Weights of a small transformer language model: local attention windows, weighted sums over earlier layers.
Each number is 500 + 50 x the weight over its row's rms, rounded and kept within 0 to 999. Layers, rows and columns count from 0. Numbers have three digits each. The size before them is the row's rms in percent of the matrix's.

# layer 8 MLP up, 2048x768, rms 0.0731, rows 1306-1339, columns 64-127
099:397469478539459465486521429500442533566437540635533462558475405505544482514467441557493470612526436556472465541440446533431481443454468562411478506507511467472437609522481501461481481471478509
087:498409386468586512542622518597458539655450398520480462557575420492537591488571429457347421567486507446460470471563437546441511431466514477458437444479545420467474458510475603549475533508555570
097:627518505407484544430515394500554514495532488493489518533502505437534529515379619464582466536451494488512535563410454517455485511486475521427489423513477492545507478440511487519565534434521316
096:569449414575449537479590527497486528443533589495502534513448504485489466470595429476546504426349532463417483472529466448530384488525526492512501479553504490499509559561472499491486554413495424
092:502533405551603443475456517419606518409499459513449541534456586468467513466452478501500406503408493542490522373518492412487500494457450491495409519508433456491557429449532509439522478487502532
102:537534540461526507558512464465528503536441513521546485484542462448471448461499476605507524453488485513571579490544618528490520494492478590490433512498369603461499496513514574464578536515476492
105:523504625491464382514477583474491495479470535466422453494430545534511396535542462494443484444508479482430485520488529563531520530526472470546496439550547488404509543469527563572472501507541490
113:523518489409467551610446575530524507523430465519479411462501438546554451445610541464566559536457482579510426486433489468493514530457446529468481522539527488501490515431466557584543471494492420
100:476492534532597450505496495555441472543504442537492473542474452517562413569455534541509571502474362470441438422462518520589545460508521588459523528571495531534537542507506460574511515467509465
109:448584525565482547545517528606489567459449466490521581484422452506575491423566453603511541560494494527535447467474497513514520466508490466463550560510454474544464542626503448530512458474497594
090:495537478597544492545510638501509469540465493431483452596501622600520508452501536546457482403491544558509400507505536508496547488509485510490441507539532428533540513464523486570543500504462443
098:547456528488586445532476535435492560499496549477491506508462434515418525551508456488435541570511521496521561465538595464445474486475529498490428513532455473519395468494587463506609516452525447
100:520565501526510534472415497590439563563423570384538464602613479553477578350496577394477585483563499598558465548516438490489499558612493455467523556445544464483499509550495473562540498441524559
098:498506431500520478524483550503480451536499480431532535482553472491480476636519547499489483415542510557476506401449556525499507585458551393515422491444553450581473617484486568500582523459421461
099:512437484447482498439497523420598455393480395432512532512564537405500541476555508583550551470542499592530513500482527431524489407552465554573472470527503503448509528506528540444502489464594448
110:450512475426587496518490494488463435493465454480484447493521524461438532525399513433494559511448505552475522523503489499452544583594493451539470552460505432472561483525553516523498512532436488
122:493563520435465505521557456521447436665530504523558464460492462504487515491578578572531547477475526630571529484535470450537516627508539465463492531491600486486566541524502539534488560494523445
095:595499468475539509550505547462530492542493592554496435430493428478492508541519413436546510548546482548493548466455555493567397497586486571492495501454478518457493570535468366495609456530544505
099:474497452534501471438624412450398502532642537493480469480476526488512511523547542572420505550397422447505533465454491558584466475501511478479466481544601489398446477414474528417505479536449553
091:441527486574515501506513520504542425483484625455518499520398484523485556457460413504490496507532405598494564474448543545435523521457449410529556512533501546500485527496520521539430493599520500
096:501471493531496515599577452567544494464525509605433448512571589566432446455514474519477491494486537527520492423478464493502552568480488550528424468456449476437451521590456572456494448418525515
096:599467503569495535565570558482535563521433564483537535437450533398451533501486426564470546442422544530520426502483537534509584518456508411460512498616605381505489434532506533525479460478522571
093:596529482496424447556374547457480478476462493460472496474459473523528537519487510471523503502474514463468595550404445498468564493494528584425559424488438500597581516502430553582532533489444504
105:455525423405466471500511415501527352476503495517421485510463453560553535492512462477494451510502499551562499640550489511479438566564546554428499422389438520499460374491524465548545469466458495
104:489409582635492527529501519530518527507452480437496516500556444383474531465500489449518505515559452432477461490444560409443414461585525441531509440513433596482479546491541520474455467470557482
100:569506453590450521509599468486514520527535554539505493488524482482566534472502471611538294394604521502535504488536600439471476508522461559511520464472518624522397535581441523486561548566406552
096:504576544536552453504424516465458485552642514478562492521467388422449503506484485505485390568518506552446617481562531517418587505564518444521433530570515530528475452551504595483588491532493504
100:495521487517402550464558432531508597531471537486574486541438461428503524505478516482528562545572449470523490504496585504466496477559445444559496437432425475497497538554394477554571460490440469
101:518496539544525487425518530530478574530509476541597520556522484520499507559450517507531583457504588448555509511476556530481477524470489580445427496453501495562475480522488413586528444493462520
106:470515473530610533527542446490507499421435519563520520524477479503476539497545536555434517486488507466465464499605454543492517455481537541483599495504483540463551539420583516537511550526520446
102:453472482455532537572482444551403463546548593427514505457560488526550455539515562476472518491553500469539507582447496457494395595512528474572545527521500471493489459511451553499475555503528473
103:486479415507497433498404467507549440617475444486546426522592543448474451478528515481498408501521533514543464363420477566480426485495581508500491532492461510465495515565435535535568504575480592
104:444428543445489532520514558481491490465422574522496497406469460495476521520620474603452572509491438473492513506531559513566554471500506590492541557504513530533538460581525470500555532452482451
103:554481534523585541525508438534515492516545400414445521450438439585491427541478551557422439488438330463633454469518469466483443505514466449509594519417517483464540552565458540351582517426473455
# layer 8 MLP down (transposed), 2048x768, rms 0.0679, rows 1306-1338, columns 64-127
103:569542511490465543465572498493541521531517491453487525448516465504429486469477521421510448538476513432423589510571473459507634509477524515447486430429575595533481522404555506496558457515488523
083:436444515500565465581521431440613488484576534478493483636441502484410486506487496542477324466497595437453490471547496463527477551505543494480471479543503532475515479494547449481449494547356491
099:545527509603531488559508512511446469511573524501402565523456524391458603435493489545594445541515457508546444559466495459500440518422511573486536439466472477547507436549509556539430460554473470
094:417546416516556522587470510465566499535460476495448515504504479477514475550529529411522517458490532519568494559470583559521588405536595514426467410428544590568495449364494502545509608556465457
089:502404458561553550485451406584530535454485536466594449525399548474492417494360515485496515434520558428569472460443467429439401541486400538462540532551514495571481478545516458429443518522452453
097:521448496602511492572488469484435351558510517485532402529559537502542496476433399452472442533610431502473547574559483438447446406567546541485518460512433501565533554462531500532538546455525549
095:484526497463432500539539440491498478439523468451542437528484498584478509508476463582639536484426498497531509491494554577505562556483408422484497582426386507518544599543494556498470526396482490
099:477476408434549500500556596502481517414570537420544492541420506529457387462500547520491462531504539507455566371515448412459520544542497546398482570499437468510543487497458446615411489505413523
103:573563535491470543420561483423452468475543515420446591524491518444555556506549552483434484486542565521516504540549532526514425446529550610481504510466473494463553534449529537473435500559440533
109:431489516522522350517500509515475563453441544477548489540463469475531562436461512517524489440533555506487543477461432536451572448521447514472462462431444541489475580535445506550495545492443371
091:486399505499508533485543618443532502584525514590568437469432458439542392429555524402460535518463491488490503492397558462505444562435486542484523609421518533481498536472490400575532417437565484
102:521467450443478469461551427521516505527548418529506464399513527487563505581492429501508444574441452532514497567499439487524459550408504419461567481431501498368513511503549412543510500456467504
097:555520492511428484447484509511509517543458586518510488422377503497529484408445578464545449487452465468558492488502542604460554431467523557418483532573514531475511454552496536599476516572616594
098:406510512535525580481520468470627468477563429497533466448501500546439562538422523469510510486468519546540477565458468510478491516551461392519400557405463577547442436533521477520522497466572514
101:626647443490575470545490410504460565599592619482565561474525638539463513446379476415512449548416444569549494487504501528421466516472509417442514444523482479412522617494583469474521453449568441
113:491548523585547503384532510410539428433503423550479495494472447509543478583485433420427503500509535392463352428529518453539442550463482507488515521469499487506505413477502517402519485634590545
120:510463498351545499529480534549516493531504475452507469477521489432451504536459536530563451513489479545500524530500534481564474577518513496595504549548581451472547482505524532514584546494495521
096:446507520441512537537572528476479429517504543553473508425434499474515608497499541485493492400531547557547465545532444391479493497485499497438472571532504422507451416485531537485424576481549651
104:496472569499467510548551463495478478444568561511497497445462447441504535478466484464471403441541544507496460549525577541442509443510525591452512554542504542456500481425533485502597562448489556
084:515477526480521496563453509453537596528490546340533528555538433502532578549505496511401564516455464504520550509493502413505596543519483487459406488478522447544455596549543495531503473482560461
103:488543437605463491559564548532505538417531473448577536468515533365583497483505479562525585500515511493497517479538459476468405578511474512524559569491500509441502416462468485486560466465439457
092:555492497519476476491494512489598476560522466504587474452513517513539529505599572447436513559474431463534527535450500413334566470483479567546536493536448500550470539469401561435398479492468447
094:574531559546488497428466498613509485570474509528583507514495540387467558547493491562475384553558471530496571486482516509470494444510487436464443491513435620421567516513484415472506477524510562
103:420536494489495513546519475508429524516490411575477503540555480589370467552538471442576528521486475457454475469418567507494491497565501528450563514651509431509485512461429463552502520479448444
104:508489556491489557495518588556479557585430447574417494489557509603507443562482597520605410506460581577536539471569537410550464531509477442487489556539442520480542504441512501539508496481446452
106:525492442524506454481490428475445512484530548597497571480508502543488551455437464519522534530555477545504454410526552515486489416510532484571406502465503511529483499537499535436529491539536483
098:456418461511522473557544582518540550480425559559507547556513482473545494471540529498481414518557481499470557404507517492460443613507600492451474573497479473521408558525532515409492517536501482
094:567454405510494427497509552569481392419597470517487537507511502569470536470454584511457549480510447437505606467559530454547492533477497425474477521516499548536503573574458444531483431445566567
101:426537500448504539532486448553528495466522447564494430594494461568619470525553522506514449433496474511538482417489545422458605501491530498526437457501516442428450457521530565611538490434376462
101:481553501453409504499531500446390470521480446473540463455593443444529517481491454502502529549469476476533471528515416519576531503508454519529524598548510524477474452515539522515468421469537529
102:423605531485455508525568489508499569475443551486494579488552521418520393471404496561465462519535507526558607552549499526529556439532561522486499478438526562531546455422475514547440576601525507
102:515544409459525475581510545436460473361425597472464488517457448471538465573458445480472524451426482491524467480445523566497470479516508489508495457570455532399560525403512469390512427546545446
102:506544458503410531507489435423533492459455583468489505422567471485450496592534514536393562583461476366487468541497502458457532568495434488510529557478455581497426525500504549473490541598515445
# layer 8 MLP gate, 2048x768, rms 0.0748, rows 1307-1339, columns 64-127
095:464507493532526623489470594464548510491494498486562524606420514488509542470510568433437577487550496450447532402494479592484508524529475492503588549401465476462493480539537505487482498496519397
094:490505523535540450458415567474529549418449437455479515472509529554482498478546465609482524539531497569476440501423453491519533525544544462475505434482491487454591489634572540496517488592458466
096:399456494501493458399445443517542511523498464488639479506456437542500435454475587495574495484558549397450487409509597445513467525624561502565547485441421510404591497470475434568514527581464460
098:432516455496590449487457498519575691422516493625508358486469498582437493514463509423518542506437581563576488534534464475501471520476459519612510443493490513610525427447555478495465448489479473
097:477441513616486475457507517562509465471450420429545597391575516480450636482460450390557553473484524545537484513409437440500490501407507399500540552475537512539497536494509451392501570447570513
102:470456427518547521434497506505491506523381429542529537522552590491478517548507623490524490449473551496522420555547564539537534495515582524570530547488491593429437455535441584559468498441396435
107:502567538470514498554456525465471549531626547486524531463482457528551493449558586613529423545453483589456497416519477474524470572488500562442482576533513489515489529486422521556507553435431601
101:439575498433557570441434509454511501523494477469516540411466502532408431543466610465519523474474477513471429512516461445559561468571593424516491453507475581453477529500506551402607497536496457
103:500468403461488581499463528492501546549528455524405476497486467539446496523466530431504573557583528456482497544504495461551395533493446423522541479492525484430530494454440536513548505569460478
095:578485441503481470507520493434522480504512529529535507551515578504491468478490497437484416547464599536507488362524567476540532331469486580475456462421463496487531548481482542473586456476484512
105:523481550565385565428441540512560498466514397517599488496505518578498579505539507554487516425584530471575413555496458621497478465514420484527538511557486465467556486416462498438476499524401554
099:445457605479508526438523551519496418455520398533543500450471489466485447529462495437426491544450518457542527457460472514523482549502607460594523488493618479550588521432476386436446565494401527
101:462510455473533451470530487534508488451465486446500527550554442415481476455533529477580368584540395538457372505487582469514487529488537458582489467545590483535443536461508543526584511464518471
100:485529614519537593422515617528485464524547466528480506525517571517430475500461499462477535511446502492428500426522502525463476532551462443463596536497379563554458494562539539516466448583421504
105:530500497554598533497433574504571528487454521475523466442456516481512474508447502459517524546513514411457481475468553498505621540510471454500462504503595365542480428577533539460657480489560428
117:539510564435549515512508439476536481616527507556464465473514512434507437437595542540532517561549503592437539493518511478584479548526460556484520474456636480484557496447485428546465506446541501
098:505474556580426447522501513464515519485533547584549640483523533473550573612402506565466538568585561461589511548455494545553364459568503499450555563440511551525410480498464549508462546506512526
099:350454615498514533553485520473532736501430571490549551473388567480586515455518475463506515430504485503589547470482446454467501473527454516378417549500484424414464567432543560521482536515565484
097:445570543536482553508538487552495516466469538466529465500501529466547318485505486533471486509557530491490538453528441530489485464521477440534545443541487553396493557442425448502446475596560611
102:498506501465515534367541538516495456507501507521504537416461449491487446430515445521401356568483463419504481651498517495487503515485471588502440451493518533487546535450567472425518533468439498
096:550588472570546485579457475471637525542456530533588451590541536541518516448562481595448460498467500473456433480465533528517504549558546545473519515558601509477383423492460507512439418530597461
100:520532484524474533419410434486498402616476530477472575545509467461486573487468516521489453474482516442509481501434419482478554392504507425552468471610476538512626524445488484469495489504625527
105:471500558486497504498420413427595516515538451477538540502478521479475457450471505561542552517469469572438551559498503567453532505496578431454537443541495518511603563498510478466481522501483510
098:522462562488483530526458518355549530519523609520538513571467434464528522497500462535456475452454396500502520529439564519489541550445493507502491491508587553369377425467504524467572511633537516
101:524517463429567511424584432508586527391480489493544481525430442559433446501581571536478503461520525550461503486450518530457463449460582502452565572571562422520475513388481481453564498559502538
097:495565546463520514537545487474532502526456647498515508561426400413457509442502632449422497448531426515575413463543459542436518477455585496452432486468468490544453571586523545571542468478506561
102:557537444493499450589544420420557565431484556536524461537516445464540506469493607478512569485420544432450387466457551444525422429511472498514495515489500489482635523477428535492423582522552410
100:434509595471378481519406496466446521497505502551562480529506478558460498524539499530537544593519472545458460533394566428487601481507413606411526542496578598498537453438472524465565470473510486
099:472547403433512491533461562474511534418453542457545558536494527504477449558571453574442557512525545463560502548515481511496487530497561464455538483462378496441522519477513546414421506451537457
098:558532452497594551423434567427552526473483537494456442527482468519482529499594555538423507514469456497448544439465539524373496491568463497449574484486486493539581485571484438387482514433396502
101:526480471591504524569524430433538581516508482488529536531592506529460441499557430547498444508442454490475503587485580533468412535511550522521507495571558446349571525536545448422556563502531455
102:564535414469500481590530378509555450532592476474412583496584483474558516458534531479414465487493519485535504430559512526486550425428471506505503468490526542523544475499573458631501430550496477
103:455445571536562507486634510572477441547506559525518541469482498429603466418610490507495547488541448471525469450476437505436479430526508562488571498453585506548631491466452479424520466444567552